python train.py --num_hidden_layers=11 --parallel_block=false --learning_rate=0.00935 --final_lr_fraction=0.05
Each number is 128 + 32 x the weight over its row's rms, rounded and kept within 0 to 255. Layers, rows and columns count from 0. Numbers have three digits each. The size before them is the row's rms in percent of the matrix's.

# layer 4 MLP down (transposed), 3136x896, rms 0.0249, rows 945-1051, columns 512-575
101:144083119153110122129102164186126119103080066097031128185150084071132133104108132124135145132138135045145152118136110114127165157108146080146108143136077150168099173155199086177103189095141147
087:170097177098147183082077102112121122126062128121088135157121164115109143074127175130143098112172127159139173123093153124113147132080150140154170117151141183154131116114136131145152156138143123
093:129135077091141093154180199147125149150142095116090119104153124173107136096096165164128078153106044155089153198098121165118158102094121130088159103137053122068169086096119174125143106157179148
116:099136100088105140103062088122106104123138140127160073119170050095152076145097088172227125108111179165054144104113050128139122148188093090151107120126091067135115096112094110097188142181116129
097:155174112082116125133153136120170187155123146129125102095133140209127080103108151134208142125092079121120109164126138118164114134135144156111082150136167165077106147152158144111177115161106100
090:152071146172130106176182124104114111137123179109110123110078153097197106128116067112111136032126123118138127085139086160183085193103124131091106109143112073112160165100122109161158127119112122
117:133114127160173152139166095086170147153194179079176142167180117143174191170099098092100164118088147174078161122142181075142132055091095143132084185129157122106150167117094157092108120109121162
087:164135125079103154171087177146116137156149124122106150170162124158150136155153099149136151109165125105156122090171102151139100183102106150124145123127128123170093152141161106098092124150157108
102:052113121124175103141143118104151105116123106144128134149171112138105130160116114120130122155136107125126050141108143154127158147110154097137115114166166079117135172099079155095134072160103118
116:115090131093120148181175139076111153190106066151097148171109145119165129118155118093102080113115110142103144057072110150146152137111105102164190128108115095168102137119114100177126148141148141
106:168118136123172165079105157120137119064152144098135116180084089173112145112060097107135101110188139058065139145072151157140157131171187138110127110101114125150137175111209093101133148165182142
100:068145155120140121088112090112135149143045080111122117138148122135167139148113120149151085155124135108151118208177104139099104132157142133200153114156087094101092135108107134168127110149135139
105:118116130142113104150124152078183100197104156095116105111122169146098157188117103119092115137136128172150182095108129166129065093161146130106181062162144092150179092109194156171102139075088124
091:089094162181117155179045110047102171092157135112126093118097106114102135138136076093153110076047169101178145118131084130146077111233114097109096101136091123107171085145082114083127112151084122
107:166127122138124114078082135080107126152117147140173172181129096121093108090151123091082089091080145166154114128129119135119094150058124110103136107150158112157116108136132169131102130156133124
104:174187160113134102175108151107133137158180159103147089083138067146100178144174163091140150087146124157102110165139095173136113093142068147140138112090130111133092170121102177101146154098097151
097:093143136107189138120134124109175146174157154139150111120097142149068167135129169175166105092176130103158086107165167115162113205103099152139115084160106126134095085059132128131132166136148086
100:130109163144116122078131088148166121167152115170116123142145159090145138093171137213139166100130131157126090126130112176173130125122162081129158107173125148163151031113165051102135161103159100
098:137135105132131135117093107084151075114142159077147112163182093117117079130148122143152162157150133182060085173094136135111150142086110031106097133130113132128129130115133177080083138105157093
089:169105102153126122126138141123180070147135186101111077139123144121167102085145176157056211153114160141113101129118086111176138120144095119147119063119113166112120119146166073084135185134120137
094:079159140195154127150101147056124126114122128145098100151121080085150105174095114124175145098087135121159113125171137078125114197124181105109111106123100086149078128160138161126137173155150094
086:116135201126086119142124132151111159086133092079065155132157137176088169124122153110098137138115098129191140101113174079120156166131117127128104151105116111137141163148140087145100148131150144
097:060125187114115085134148087105102149057129168155144078076104125109150096139118116097059171115103094180081147091124117116130075131109121120125132156161136137130186124131086121126143092083093129
085:108167133163094100118146097122171111166131231136137136084143082097134115180124089133046119097134117134135131115157151133117131108143137175116068133140119083162092108163127141103222133128116086
098:137117197164147122112064174131127136114151182117069097183166134068168103103141114104163093135105120146102136152136158141083148075124071098119119170149176130114149149076104083128123166104096107
099:116107125130125137144112139182164160102155110131174168118145122121135169155137117104137165137118129158144117141148131167129147140175142142156115130130102137161090136100154109140103154120095093
118:101119155161136148115154125139092167106161137207130098127136112140186110130120105090139110151123148164106133182115129114122097204157080180104189077159116112160117154175127104162180155104134142
108:125145154099099127104120133116144125163044105118103132167181107095116133119135165144128119134099189100163104181132141155146151110164104104098104075126182157137144096181168137154146095166088086
097:072132160104138163130061107186076057123105129133164153099088131110167128083128111105104154140165151079123130126116161079117170128151202093136197086109146090129104072144118116126100156102118121
092:147083108120120078054140110166120114147157144097135160064118149125097120062137098116167068166153167103116094129123188069159191160110164171142160116130157128120172092128171103156116156115159129
091:102125138109170132170168115140152165040106127146096088057113156118177116088094137123077132109096165179131124123164135106084169097192092154113146235036176084138135087092117113158121138163105142
102:160098198122123182134230107119164119161152140116063126071165151117112126158179122110134142133136147186090113089095149180141159146145164123121186103170141142145062118095147120128109145106143144
088:127152093154149122134039135104177096069130124113160182070167150133124166154116116129118117131146097175162150159142155120159136121106162121165202141085115171136062181153147144099164127122143113
130:146105127104113092188145132153115147127089020121082146146125081126139133195147101147189142177107106088119111142157088161121134106170182052091070123156120099164109128174175128134121154111125123
100:099102015145099161144161082124123147111129136130079193112126144129080152158153156171090099088143099166164133140156173062138136094192087118089112166103165148096107174144100128085137176098224046
093:111123091126091142095135103073129140134097173057129135107133103161147132171168128115052102132085161153133150114144117081095134061125102122117134089093185161152146111168170132116121110095151148
085:141149154152212104122176107146110124123116111128175133173131177164068188095087120106089098087156146145123112182087183105080141141111161129138104138117109103079187152112063106134126120129158180
130:138142180139175130146130130125125097126153154168043124108118144139124097166114126070110148145086127156104084096092136137103132106107145132107124186128184086160100129166141122118114133117093149
103:076144132103095129119080102116106129112149137148149096157134113115081132139176139115091073159055149140129135186107163152154183179151054124106101108139172168168140131110137139174074100132096151
096:156083119148151150172118088124131144132142136137131071120103156185119130157098127130052131174172062088076074179153147161123155110066141155138115180176115131128132117126064110105228143143097144
084:067107222124154145151112136138101137090126152133142154128137115121128120200159101114078108130157172088139092096166153142141068123132145169175152151130140159104113129129160126131120147143169082
091:142156153089104157147170221134135174125166113158110125108131087133091137130061117101119164074127084196118162142146122113139170106090165100148182207090170112137106128116114112100222123083143131
104:093117093116108166111105119171083113122060099174097221162074136162095107114116102060136066153159133142139108093106163058187139136060121035135127108081078119138150140158139114119123108114179127
078:159143108170072102123081149149098117115075139157147143129123109158104174122162128079149147131101132122142164151146125078144175068120132081174135097152077058118116125100123127103187114124187173
100:108131124155075189127121103141112151118100190122146116129134153103165160150164143152124161123089187140108145145102100136136082149144152111120105157185131109095098090166139066124105132181123170
094:148133110129109122154094135175109083130121212108096109116096132136082166172082099179131175121168122194120157093124155132155089182081102136166195097107138094123099133137140074166115149095083100
114:200066067090157119168142044116155145123113111176063099129126153080155167119124083104099120143164151165094122125165142099177118158092047171104076164150134116212136182078159173101128134158171079
108:142175113170130127077104063146159129123097117126106145094154155078127172114162147088137136147158168139119161121113116152116099109171118146198111089127087194121140105117151143137176130159092089
093:152095129103148112127115109110196126118154183107036116118105142083161138165148125124137130098127114159146122151115075116120173110109126127146139136092101181102154122110074071109110153169120157
103:092158096146099145144110128123048095157192114131158123125142111144160120141129090131115224086088167143107161120124104163049106125192143128117133043129139114128141150136092206068195115122150095
093:182104115142138098102184126136182117074082187088144148178145139127094135122118119203128147154085066160120136097160199173024115146098149148136108160147191066112120158081112165135164124155178175
103:170159099124200151029100116114085104136136104150142127107117120146150182172130087106114109146048079125158103100066164129113049178097153146132127163086120117089128099114130125138121145090131064
093:143122101130100120179069103120147138129187071140100125084159087125143088110117125090138110139094085115139107069136084107137119150142113171134133156094139111118191138140149158073155121117098123
094:127092136091177118109157102100142100130153130121118117165130046074079166137159137123099087169198148136098110137139166132142173129207116137121155122133115117107132127093095108108108114135121068
074:102151163126142170198162089135142161116090123104169146086104126138031168107119166159119139170111156130137157115104138060117157137132160081119155148090160106168135097128098150130137119143114118
096:077093129178100102166122155118202142117156145101177107082074092100121161128168173144097120145081108171129129120070101190150157115097104108173114121136163093136109129174174103133131069158116120
089:142087135166166098090112127138142150110122094130133167045151143126160176142124095117124127171111141098160123120145137152136115148177110126117109105139121085090136075151118151118131135152169188
099:153092194142135146166105106146128118091132146105122074198150147127129139141053130130098179168116105146121099112134144127095081081114093130122159160132208125159140095116106064114104076078041159
097:126124111070114078098157173086101137127188086170070109047104078177122062144099089105145138057103097123137128162104104149168120089162167125149134106170156119117108184122062125116113198143127143
100:104130170176166115158107151139068129095134145111147181079031113136151074111112115083130145154193083099066166093113215115136177154113088088075133136150116143068154145175145149095115158115132185
107:171126094128070132093172168128113100153156121153153101140136155125130178079106113136188117141107118122084113179108101152145091172148133089164132081135138101126113166103138141100124067122111095
098:069147133053119157112114081175108162082056117170163039129113127136079176171173106102160179177204111114157163136160142155171097198127126141105186083138150154130166112135110120131186181102149092
091:119133195095120073134112181136116156172143141215111178122086147144138144137123099160119132113134135016107151134092147078087136088109114138152101090150148150108142104137180116154141170100103103
083:024092104104188121090114144124168168087114142101132149118115154097120174117160135106154177106135141126119159116132110116168159159031066107158141170124066068217202152138122129109190151137074111
108:114091193155160109119177077176192148104138146096104189100107135107143116178133047088112120167211098125138122134103203079080154123078126142116138101086054139097133153138097124150127142084146148
098:153193131103136159178157125143100101131111134051132117105169092135151178152115137097151138108125159115111172109137112110119122142104094130169116127127084129118082147099133124165138116100118144
103:101168102157149104129139156111109106150193117136126132072150129168111094133144149122086118121092168085154147126134137195103076117124168134094174125127136121080147137151129121154084170190153162
117:185179200145078165136104170104159163140089149101157171099141120099173121116090170201112135084156142131139165125186119128121134098054106113111076157116160050113143115135146167134096163165121141
090:146114156104127097129117135116165193116138113130163134055185130195092059113133123158093121071098144131124169164121184159118119170115106148133101118147097121157097172110136161076081101099066163
109:097106129142161166115115127124159192152160183149100148171164158144117182146115159106155146160065093111095140128070114102127104163127138210126108135121117122158145144114054119095147070181186157
111:124153100157123078092137111113175154132171111116131125102083112106115154156116094137134178128120114114123162119152138140136102065143103128129185162104114164105105101080157066095107092081132142
102:128106086077076091078145148152104143143102166144126163140119198143098159069134114110127136138105117136124116106152093103095140142060131086102111084079163116147104134115105131155128117127093129
102:186137098121055101162064191157087147113137083022146125158122156098113176181162127136174127140101117121105101112185148155173189120079074172138146102155104131084154092134108173145131115100100120
096:110134094145107144117152179126008124140070107132144127154153145176114138089088127172150160166107100146151197165171170123182123170098131104147112190153104167103116148188124127091134101138131090
100:112173145098090137125110135146194112126130113108176130161116100171116140150150180092100170116117158177114126103090171151095196115097145185135122113083096082139128056222079141158109067114095095
093:108112127125173117115126086119104160096119120094080129131125142166154194150165142173110102073130171098108096110116152142178115097148144108092127099128128166058163177157123171152134136130079111
097:120151112178159129117103181133166075117077181131107153099165094123118085067126119159123114119158137143149085108146137074167121149040154127079139106122089157062168121127129170165093134143133119
100:108142145181094096185109163114141126197099162110108161139126096124143088154156127128111091063102087152167121157122184147129083131103115120112149163176086169136110113070101135103148129097115089
095:187119145136083146109150151133139119064095169090159140145156073127183143133139142157089111174091144110079190157109165119184086149142077126137163123148106112110092138090130116108127094127083176
109:145126166110130156112138111097152143133073153078109128108070185163131131111093152153075135100186116123125099156120140128118106151122095101159148133109117110228126104103148103112079073095129178
093:155137169066066148125062142219144123151149158166155142065149081129143185145207126164105146108111110048149189107158092137156104129183130135177141156137105100098153105151112134135153141116061114
099:195129121120156078130088151096195158192134032143170123135136114119156088075125084100086185115089098120092134108191107078176118122074084111155112073157160075105076107080135094075061044129115150
109:151098120093150067141129173114153068168122122170082208140125189057140129079131169155107157147111121104140141135127139137103135151096175141105100124187149117127156143105124104088129122121134122
098:129097142126190111137129136106138133144152146108160158094114104130176158121151139099164153104049135115160098115182133113090143129144137096137135178142081132164098164120156128066102179138059118
089:125128095162124089114198107108122135134087134094127132163154175138127114172124125050108109117125152111140176154182096175187152154101153144122140121137112111123163109116086131140088135151103052
131:097193180105118115125147129152123125170133123114165181132134158131197135122102126224115175157164150134136086117159101146113138162109138119143151199109152110154137168112096061103091164158120141
093:133144133133105130114112144102163162078150119156147092081081167141100113140133099148148119101157156141109158137072156148097132148135099144088141110122183136150139092064129134086105110161115087
101:142161105162118156065152143121103183106140087125178175139152147129158135151074162090122157128116087107129127082114175116145070132135079121137106151131133139162103119197144131104144077189113129
089:162071142144079089094085155075062127142124145155148128157151101151085114131133181139115118137189146055128145138170148132102168072141116157120151166138081122168101170127157102132149214099089155
092:128135143096150148163153092140088112082179080140192122164129148059129152122085130129105110084124147100138189132123128094145103120125193104105119080141123192132151099167132156112146161085130098
092:124156135135203097160121119137141129140094089112091124067085102178126141168166120137137155170116155081175105153131105180186103093153110076143122093139122128186140170098164085167134162111069120
113:176149118071158117148178147169161209097157145124124189139128066180087110180122132144105124119134155121090130124112156126099148123060168103178144140140163059110087102112065159120097112098117104
104:150140158096153142150108082188131094102194127151120114113168156180111186105163063123115127131137208132190098204171137125144103109111101163072129152091163063102085133077130203100117149147174154
088:131196182045103069148143143124065111096071194081143187084123085136115106124107083111155142148133129153164170077134119073109113084105159176132153077096141123111183109084129144080146114135095124
104:078098100172185133147104086130147132085119164122119107155173154188130116136108102105112188105074159198100120076119140143156069123119104087139075129174154065164148130130184157112132167132116142
104:153180180148080152121178122104081121135152159073082084127112098126161157176097134099135135130057118127139170164202111121137108085149151070122112113100152172122083160109108110134134128159143122
108:102100080117117161126133095160093154124144183122087101139128212084157122103150160147125187122155115153088175143118212156065118075108132166121126133143113127128170141078101089094087076058142121
097:149136061152125130100065101184057127086130116106170194104162154126109153132090155076133193124097133117095088254174133153100126128188099160120133124071109140098118125091089097159164088129243149
114:178099159170126165168079128130095179145139091120114108125132086142126124113190130178120164140155150129148161128144114140158093141146089170095065111127180158162103133121094127138113124099112174
066:129106152116059135191167169151110103140134138074172135112143076113095129076153134172053141092155152114097146111134115093140152099145120114121158147183148132100163142175135125143157151117144075
099:101163114122125142149125081103091184131084099167150089105109148121090137100152170119130142138163110138119172129118146124093151134083139131096138133133119100064118085126089161112136159102122163
092:170092137153096146140126113113138104160128083160117077081066119119109101090155130122107133191116125121112099105116084166137095105166129181120124117175077150174152059127131171133092085169130080
103:090139118178147184083155064116106101187173166141143126094178122130152119156177092186195098183122140130122144180133101109172163130109107105114086174150159117094158159099061106172128118156142113
133:134206070087111141133134085127093145103121099159123107136162175147120126110127094126085089162105124109108163084144142121118126134170113191136175059157155150137113180143160148111117110185129152
093:125160040150170124121152127141109178192100104122134103134152119134144121036133184172117102157151153117093157176115085134080071131097125112116125144098110143163154148177131094123149153141106125
102:088088162158098205112172106141176175142145151141137129214161135136154121107116090143135184092181103187144082098140129149097145151083151067178077088148132141073151120164107156149111150123142134
102:105092136116169155149095106096185143072125114144098218101143113164123133103171175099150119095074120154133178127113123084102155130157084153132136113138166163098143120168079115135211163095094141
# layer 4 MLP up, 3136x896, rms 0.0249, rows 946-1052, columns 512-575
091:108163095123132139204174131091122116153098118148169113140141139142110129122153073154111142102147110164158134093153078177136175133177139170160157068114126124115156111114100134197049137147096128
090:087157156128133088113100138173137176136147058100120130154131141092091101151112115088131059167152159099105149086098113039171156116099102127071139069133075098176145115160130091150103128129151156
125:149139170135116114106120091141106127099145151156124137115152123150125095181170105140148131121080143141111153049184173123113103121144108116123197133166096029147136116116100134134184177098078152
102:136185108142093133163159126115160138099096160146151183127107174122139187146114123100172111151110104074115121218084150115151109153109147079072124100087078131124119098108143133132115158109153164
096:119150136128093155135157148120224102119135090047057174126139169109122161177174194135120096101078106175087194111141177109097132082147124102133181111090165169083091130148192149090174121155142138
121:108130176069119130164135122096153121119145061113114141168134140144168103161102111191094174077137200134140168156120148120170140146128128114090143132137118200080109121099149145109128132091134114
093:125166113095104194150086197088092167144172102128106164136108103110131149160160126171127138107155155115077136122154165102120118152076150190148074139104157156153120124119132137059198135105141035
105:069104120159090139152144093204090178124179120127136077133094140135110185058153122156148182084151097108168202115081140092133112142143132120087148152091128167129147155144156088124221157129195129
116:126080197146144143105175110079109144104103185141152111137104138179147134195187135121136053132119150153137172117037128161098087110137050146147131135111061074136118167126104086217126152121086164
103:160105119132136159107183155116181180138180139086138168125089132106097094107147116121145148099158136127138198114127099138072138159131196144089105094163126108123123093089119110041139201079114129
096:135174167107090082119157059092145180139152142193105119171154164163109143101148160163137052109151136121122151138199115127091109137157104114132171126130139075109095184135101134089119136085111087
103:144129127123145113137185149138197142174167136086121101078149147140126124149097096138100107139113045091131167132155185046138088101143213122074149135113160107121089148170161101146156156139142097
088:106111124046125159117093144159141126085167089154096159153128062132152108116110125147072154130168168111090099104157160079116163177111067197095105198145131135152093139103122138150143121106167083
107:122123143083158115118155065086150109152108142129097149120123119182132148067118178062123141147122106151200105116099116125158098082079106133094081161082165120167088121150148093108168117156105129
111:093151130129092114129167099145073114131181157109090060059133114124141101099144116159152111093153117091142186173105055106115130073157118165090075142138104150165124106125150189124127107058066201
108:136182152127130051094219137127149209179136162147150097103143144178092143093061175162164171130133096096157082189162153104117122171120163177079117145066106103145152090155189193106132158138072189
103:153120161141115142126151046168118171110156102154090148144164116122100082106155136175131092173146095184157122143122110195156048141093123087140203084148098108141096055113152124077148174098138169
100:122105172148105129139126110098133100122152103094125097153052134201103100149143103198123136063174132125117124011100121098132090101173079183181065120143123130080120119162141126142161145095110141
083:123113104138048116129093136157100180150138117160074114137097148127144178133156226139109187133128190093155082114121096138105200079159070121123124061166111154192154123168126108179153090173138117
096:111093150152141139087121156150074150092117117135113121125079135111081130175143095086143112082138166098148183126093108114134158180138082165161127117128159114099186062059137130118136112150151150
087:126108100112151151100137170174096137100123160152116125175083187094151106160122145112157106139133163103146115157095088138127111134169136128092158148116178067105146105146043109107115103109115135
097:160124151135077116090121120142146134133109077119106151120067117110128131153074148086171150103117110133118073120126132111141119101107107112132100126168113065164154108091155161149115087119126061
085:106124131133146183133166099118106053134115112169112118131095082127071210139112119166129185062137127091162132180151131149151185186113133119105140102116122071115157114115087139167099128129119127
094:133156110168107154147120102138178106169115164129184125121125070129197141081122091117147170149204118160125214135157149201144124120139083132087184118155116126114142150121075158097115072106140153
103:157162143177103123139093109137091115088168157186132122150152176126133146142126144137119141137118101065154121156166154095092141124096173188130131163129113140188122067104113145081116088098107083
114:178138135117076084123139157069110182139138143129106100099149210070130133134175137030147096123159077164160154122133160135117183148140107129121118117148105162149190140128116139162194131074124151
112:140122118092135112105092132113153126121106115108147160116148129159213146165188116106179114127128132065105147117129158078133193151092141108123128158132149114104149149131162164170106106135136111
091:120078178134067121131088135143135145131155102155120108165101133122094161117136144132043186163121153171218148145140088071115098137162071127148145169157155128130133058155110138147138145225143109
087:157129168177116089178087139102145127138052166174105192156098021119119122151144126111116090146131172109116171139164106097102142110159180125125096123141130131103088088146129079152161131120084160
092:156123152169112111137143061116139088202109146143164151137150081145154092098148120149145080106117120084120129094113101106122050146124104119115056158141184132108179089099180096122148156152151109
100:133122126053176150155137070140130066142107153144093162081129141120155116153131075085112193076124152149136091135040117137110142119133137136149077120142178124126137135072111115073153114077178145
086:182109155097109164135111128127136128131135110117131166120127172087143118166149175096139111131124170189155070142117106131120127145196084123101120127114144112168118155089146094081061118119138116
118:150107182133118144171106145115184096098154092170084179131115097103149142110164100151182181184100169099132119128116110160082136139110157117068149106151121145104163098129191104126132143155162152
092:081186127120101162110123091168112153124117123214088214132122104185091136106188132146117088092156109094115041105165124127075122142070071135095145155097109104120166111080117072177145125165086085
098:155206109130086117163185096088130111168155158139176124087118120123153192066116041136107118171128134098109108112124090166137103115154066147136188109139173072102115121141117168155109158102116123
084:141123137132132128110104112103122162105141099132109114131121175120184142136144140109159146124187172145070117183127116194097151107126161128150083159116081157150085146160129067157103148133167176
121:118165136176192131165115094126120124103148135148062121132087148141116139169182139109124145098113113091090117092114151144155176135109166150082139146116159107123129123142115170139124130173093150
097:093137132134155158188119129133107142157167160170119098083133170116108102093218119129128064114124136145115109184141163112137158115190156169084162119138155164151161148181124144068099112190100123
097:128157075137138128128114078135153125149162157105128156069129120183106149121141160129120160110157116111145066217090125105093141157086175069136178091178100172213150155078119097111085134080168102
082:177086138112154091113115102174135126063076154113142149172170110143121086138156144071165126086110104172135174070090108110072130125161135140118178128124117083129155164125149099169172115064075140
097:135163118148150157123156075120136145077126191171130169159140177180147126138134143090126169065096180142175114127173150113154082105119140097139112139094164177160188145123157145155118111188133120
112:160088081156179144123114148185115083175138124148149151126137132150093151105120124133175147088164182100178216143127133079082105121098161128123088142144150126150116118131146080124140113123156128
078:088152170097102158228125133125055098016128098156115126160199095116143090188141113176119155113167132154102086134061118136097132103174091160113106123119141134153083142103128092182137119152177086
099:113176150120136110118134105097077110123124152139155122091136152097081127180168112121143187115095129154151086151037143122091070144110149117054077197211148118096055177141088147147127109175130151
096:100096111119132108129177182124161134157100145085115170061109091126118138158185068157088124122136125112185096136101138137130163127105129146064117137113137126117166128119133134126089141131114166
117:156108079151137147166170137134105137174144124141116137159110121100152143179085103107131123189178125149071103128163157073139137091103148096138121105123175104141173149109182128097085155138169098
111:048092161178161102110125112111162154149097171140149140112122128136071134086120141135093124066119137159116169098144143148112146126096053097122126048150090155092181146115099110095122106152076141
090:102177110130071129171067027172155122148172150103086072180151147049136094201116146115150134114097133160115164179123098129126123063147114166214167162125139153109147146145164046156100169116130161
110:138184098131153182135096183110157125141120097132173104112109077120133127115180129113137186124102122127136193169162113169115144148114153120118149132158117116158146149108094137141188135139125160
085:118189110142154174143122067197174159121117169106109125129157146158091080130060158179146127116115076137126118114162136179089088138066118129109099170147127072127140119087150168146086139183151113
102:110127158195113132152121138166132151132130178117179106133143143075158158098148162185122155101142160160104104100115147155094141146113159138170115201151147091115136105122174124156068107085071143
090:126119122169179129163151147137158094133086155112164133179203127084151150197125146122095140130119153148139170182120202091162102174088109076129159153105135068148093125151103131126130114093162119
094:087149172124150124162115130117090090195119157109150221152082124101102147092159125172150157081140098156118092123116115098168113162096191102158159142097091138125121114190170171164231148189148130
069:121151119117173147107071111122143151139109064144155125125121175171100119167108127165158094130127133183105166136146144105128133091147071074148116143100114164139173077132068173141085147098071098
092:120084073168105094168142060096164087115137152126135122084096161113104176146171095108200185117106120133113144124148113127200199103100127148129106144097131059127172212129195183199128150116146142
086:167123109155107157097057104221128140095117055111135088130143158117116114115134170144152146141149102125135166149139180075142091129075118118103153165173126158146127112101158117145190108153090124
102:101174129120092119186129137168110069104048130095057130118115160132098158117136145107101112133109049089133130123110165095080105175151081126145145154117138098163088097140123113182132127145136223
097:122179080079104160149152133146162136079105102090090183140137032112094116024129126147121158136135137138107163149084113103103168084101179138082140135126142126126116139076107116113138149103138074
098:125081125172139146135121121057148160160079106138197080107192175127125120124129127139061067140140126108105135104156128134090102063102081131125113066159111125114110157098118150169154136208095136
102:117139145186061097160113150187159132165131119183174100125149163152122192175127137121140102037141145100172111144117177153121072074115093150163080133177139143103114195145135173118127095157108163
099:121134190160124081163072112126123123160156099158078223157115135142137122116176166134139120186101134083088114121108092153086135152161175090140124134120115119113155117066051162096145115137125214
085:136108068121137106152169128131139084072156071104133106100098137146112120099128116124150117081109150097095133125141104127117170067127131193097094150175115162148099125183139110135105171070093090
084:105119167124112061093139188137098081167150105117128194118105155131135101110128103146145132075123130161121084167104169108090133149142120103070126102115149164174052100097129142157149193108131106
115:139158138067137137112140129106064147125148173175137107124111108116130113162091103149085101114168154074155119137116130150083165158133137168137104150094172150134131097119173144078124124114148162
092:131087109105063161111153136189132116133070131085190081177131128149135101112173139139114134175158125142082160128143115111106123090061097074111129072110165111119139122132111092172194164152129077
100:138116205109113127133182105073092119167116153127108130143090075140046148190169168186183111162159109163190097121168035113134122106155107103164181103093087087109093203124066126159129155138124156
116:121099044129118110091181135125142154134146095127129109171165110141117073141114191095167113161182150155071101137156149130177072099140108111121140162107150097124128076179120147148121081120156170
090:110110108177084183117106148139113109141102117154123090101076087083063145131197164113185099125089121151099141142135152153116155087089156080177188118152115069094066114146107085168183159107158154
111:075109166157104144151082126126206184156171104162083101130141146109132178124168162085124110123058125205098155138213184130134119148139099131144127160142128163188170090071123118164134137152112164
120:083117129144125090095118110110123120151161130143112114121069120082078120140127176115118163128173159053115145149123106108110145096175099078141132119152176183190117096123178125098187138123122079
098:128202165131207185160154076173131152155098154126162132115121179095142087099121161085128112175137139118163138104141238110155096176118120125168111120165130102161119094142154122140143182085083104
108:134104120105072137141110147149133138147164157125129164164103083134132104146123119139114123102080136088100069115151122122111174139064064158082100130135169116096171127079137145128152115154105174
104:091144172201151083132158139158137149109127091144089092114119152141121118171150110145099117098146103094229090044141151096149149142162163101186052116135146046165145132110148110124143062080127131
102:112226222084101152168144141126072123140102102151133165136163135108153126127157101097183142055118137171112108171121100152063143137133110145128133082104109159103106074198133152106052150088087151
086:108141135062096109118145113123095126073101170151100126116094104150127155091153120201171161134120140073098163104161145131119112109167109105200142140132145144159187123110103154161161094150139104
100:102099120101086098140131075069132113100154173066146139153067127145166155100085080139123128112178117110106154128160108100187101125197107066110139186136088109159192125137101086084173123162113138
097:144156163149105140071163131178070124074062151112145168198147131129151096123121139092177091180099137127135171074105172123102092122122167159091094154201091070086148101092170088138147205067112176
094:119062100107118163144105135144119133114176187088152117188085130137136141084192113135133141154101137105135114082139123125170136125090108149082098106076163150135148128129181095094189133122178158
110:156179199162098125090094151073139147159136130148091184060101118200165140141115082132144152122145172112114158129131128185077197176121141118115096134140161128144134182123194138157077125150130149
096:128138094144147127140122069155146170130095155170091099163123171086093105113110137179138096143135106121079093186142144089148071130075135152171122127064185123111121110185151187142096116134171152
099:140104144157136136132090086088109101087200131151053103128136104088162079127120162083111119147143123098135177142085150159136139129095110156134118162103163148148124137141093158126148130103140048
115:149137125064094097123091205108121083173120116094089140164144140091135161159136100150110098114147138136106130099189086091141125119062161154122112177100123124158097123126199106138115088114174087
101:172200079151108089083062104079142167111081134144185135164078127119118127132120138155079104108080118060132131098118129131113111141137129111145113109127159127107206068072132136158101139137135119
089:100107130141164144093175156113138135083134158122075145103209100099102188103161174148107111160091119163096183215142118100084137140142078161075124115120109152120124172103154086140167128142135148
119:163068125177130072142068090116120152109143119123112113109171100143118122122139150060108073075134138109116166137103152122137117089117080126101111075117091139100170103142201179131171152127112128
097:125120150137174109120146128197145123137236166154097143140104140073148126160162160115133153103115159169134109141141120096144129079122108086094136131106163121110103121083149117116139142083108130
102:161144110099151146118098163162127132119090162155166147161138111127155119204137105114119160148140122153143122122118139143115100164149123146135084146164120096102153092111208124118149126159081144
083:141114182162081096110111132094067081157126120151149140204145121126084129122127165135162119115137141096162042143128124147058149090136117131101154125173146162153104169146217103126123117189077188
093:131179084113150071136120134134179102102134121109161131136095150104106072114108118125124163118116103133152146098143148178140114183111177118119113081136147109148153095172104178115077114123129125
094:145180170144103156132064151120116137113150146155158118117151164102114149114152103149153093090138183152161085131123119133135147140107126149197148112113094099087126125140101114130097093129108089
109:109119029142120179037161107087151171125162116171104147134129117169159162125121148148117152113127159104100182123090154109110145124074139089157094141164098140127106181114140122126149198165088114
108:124132153110131114159166089183142067143130203095065140116108187111140182129152061066184100133125157144105126176083135096131103064202145127099149126084122088123116172140051103133168148087105208
092:122163116183086176080127177109149042175061101130099118126167156104150183091087159145137153136131101091120097074105128131182176161095117109156081156168128115118112103092136077148123122129115146
103:101129123143126155134121159166149085134153156133113117146170110170113152092065145173119151101183102113158084109155147122123132152082127093090153160099064168155166091096074154078137135103087171
096:136102079167055157176178144112121129121134089164134123151110143094067154104183134172195135107117117166114173111126165141137177205130168097094116154118152143107100152126150137146098097152114064
119:110091108175140097105089149121107124135113129198123134125117138102117130136161151117096137167134160128088139086114148113078096154105120152125031101122131119137129152164115113102186171108133137
099:150148102098122217169115098062136107116115084108081146153128114079120150096147102136091120149148186177138118107128129140154132168140124066133143137217162164106131125094130091156135147039119186
105:115103137149144140113097157079130069139090099070187051142141138062126133117109119101121138090117169080101147144088082120081119124096116150115146174132099121095118176114150172103136137116108191
070:110137112150097146069172172185128133140149134134053183146150139128074149133085139113120124172142131124103134139166072129102129097078105087168099101090112171166123174101177105140062101115120146
097:143125160112104125182097116114119196130108115131118132100090121148125202166125196168121108196187159119155125155097127061126149203166139072141152149143122085151140103134160172073168108074169107
089:066151173168208101155112149110149148150162112115123158148157171146093127174115195145134097078109172072140129122159169120131138148136207118134184183164100136101079113119139148168124112084119178
113:098116095152090155139163088158160134160139123160099146094171099143139087166145157172131096113169110124162109112131183173197134129139126068120099178153130107095171149122109142121143120148090088
128:164150143123161082092071114133122161117144124132105149125119032148068099109164133078088150096144115084108108134125132129121151162155136138156123147185114150162099133146153120117167081166122150
093:147089138146125108149174188135137101109094139139150127110121114150149093160123061171175119172142219126165082184053086119107109112138124156124116165169072126150157117139092090115150136131121156
105:130061171129118106191141086173199121120162086117095169107123128148132083136134082097174144101159082118179106116181106138156093110153129174099153135107077139077085071155124152102089146197144121
097:153128158094163120142100181103145139130157162106138137110084113119090107158127204114165137160139170105125150136157142106131168164081146150102093129101182132117130143099110109138126111134145121
094:084130104183119127150066111125134087128152121125112105114175119124080121156157164119140112134112188091116141119109118128084174042073083151165104136161217189139173126155141116101135132101086124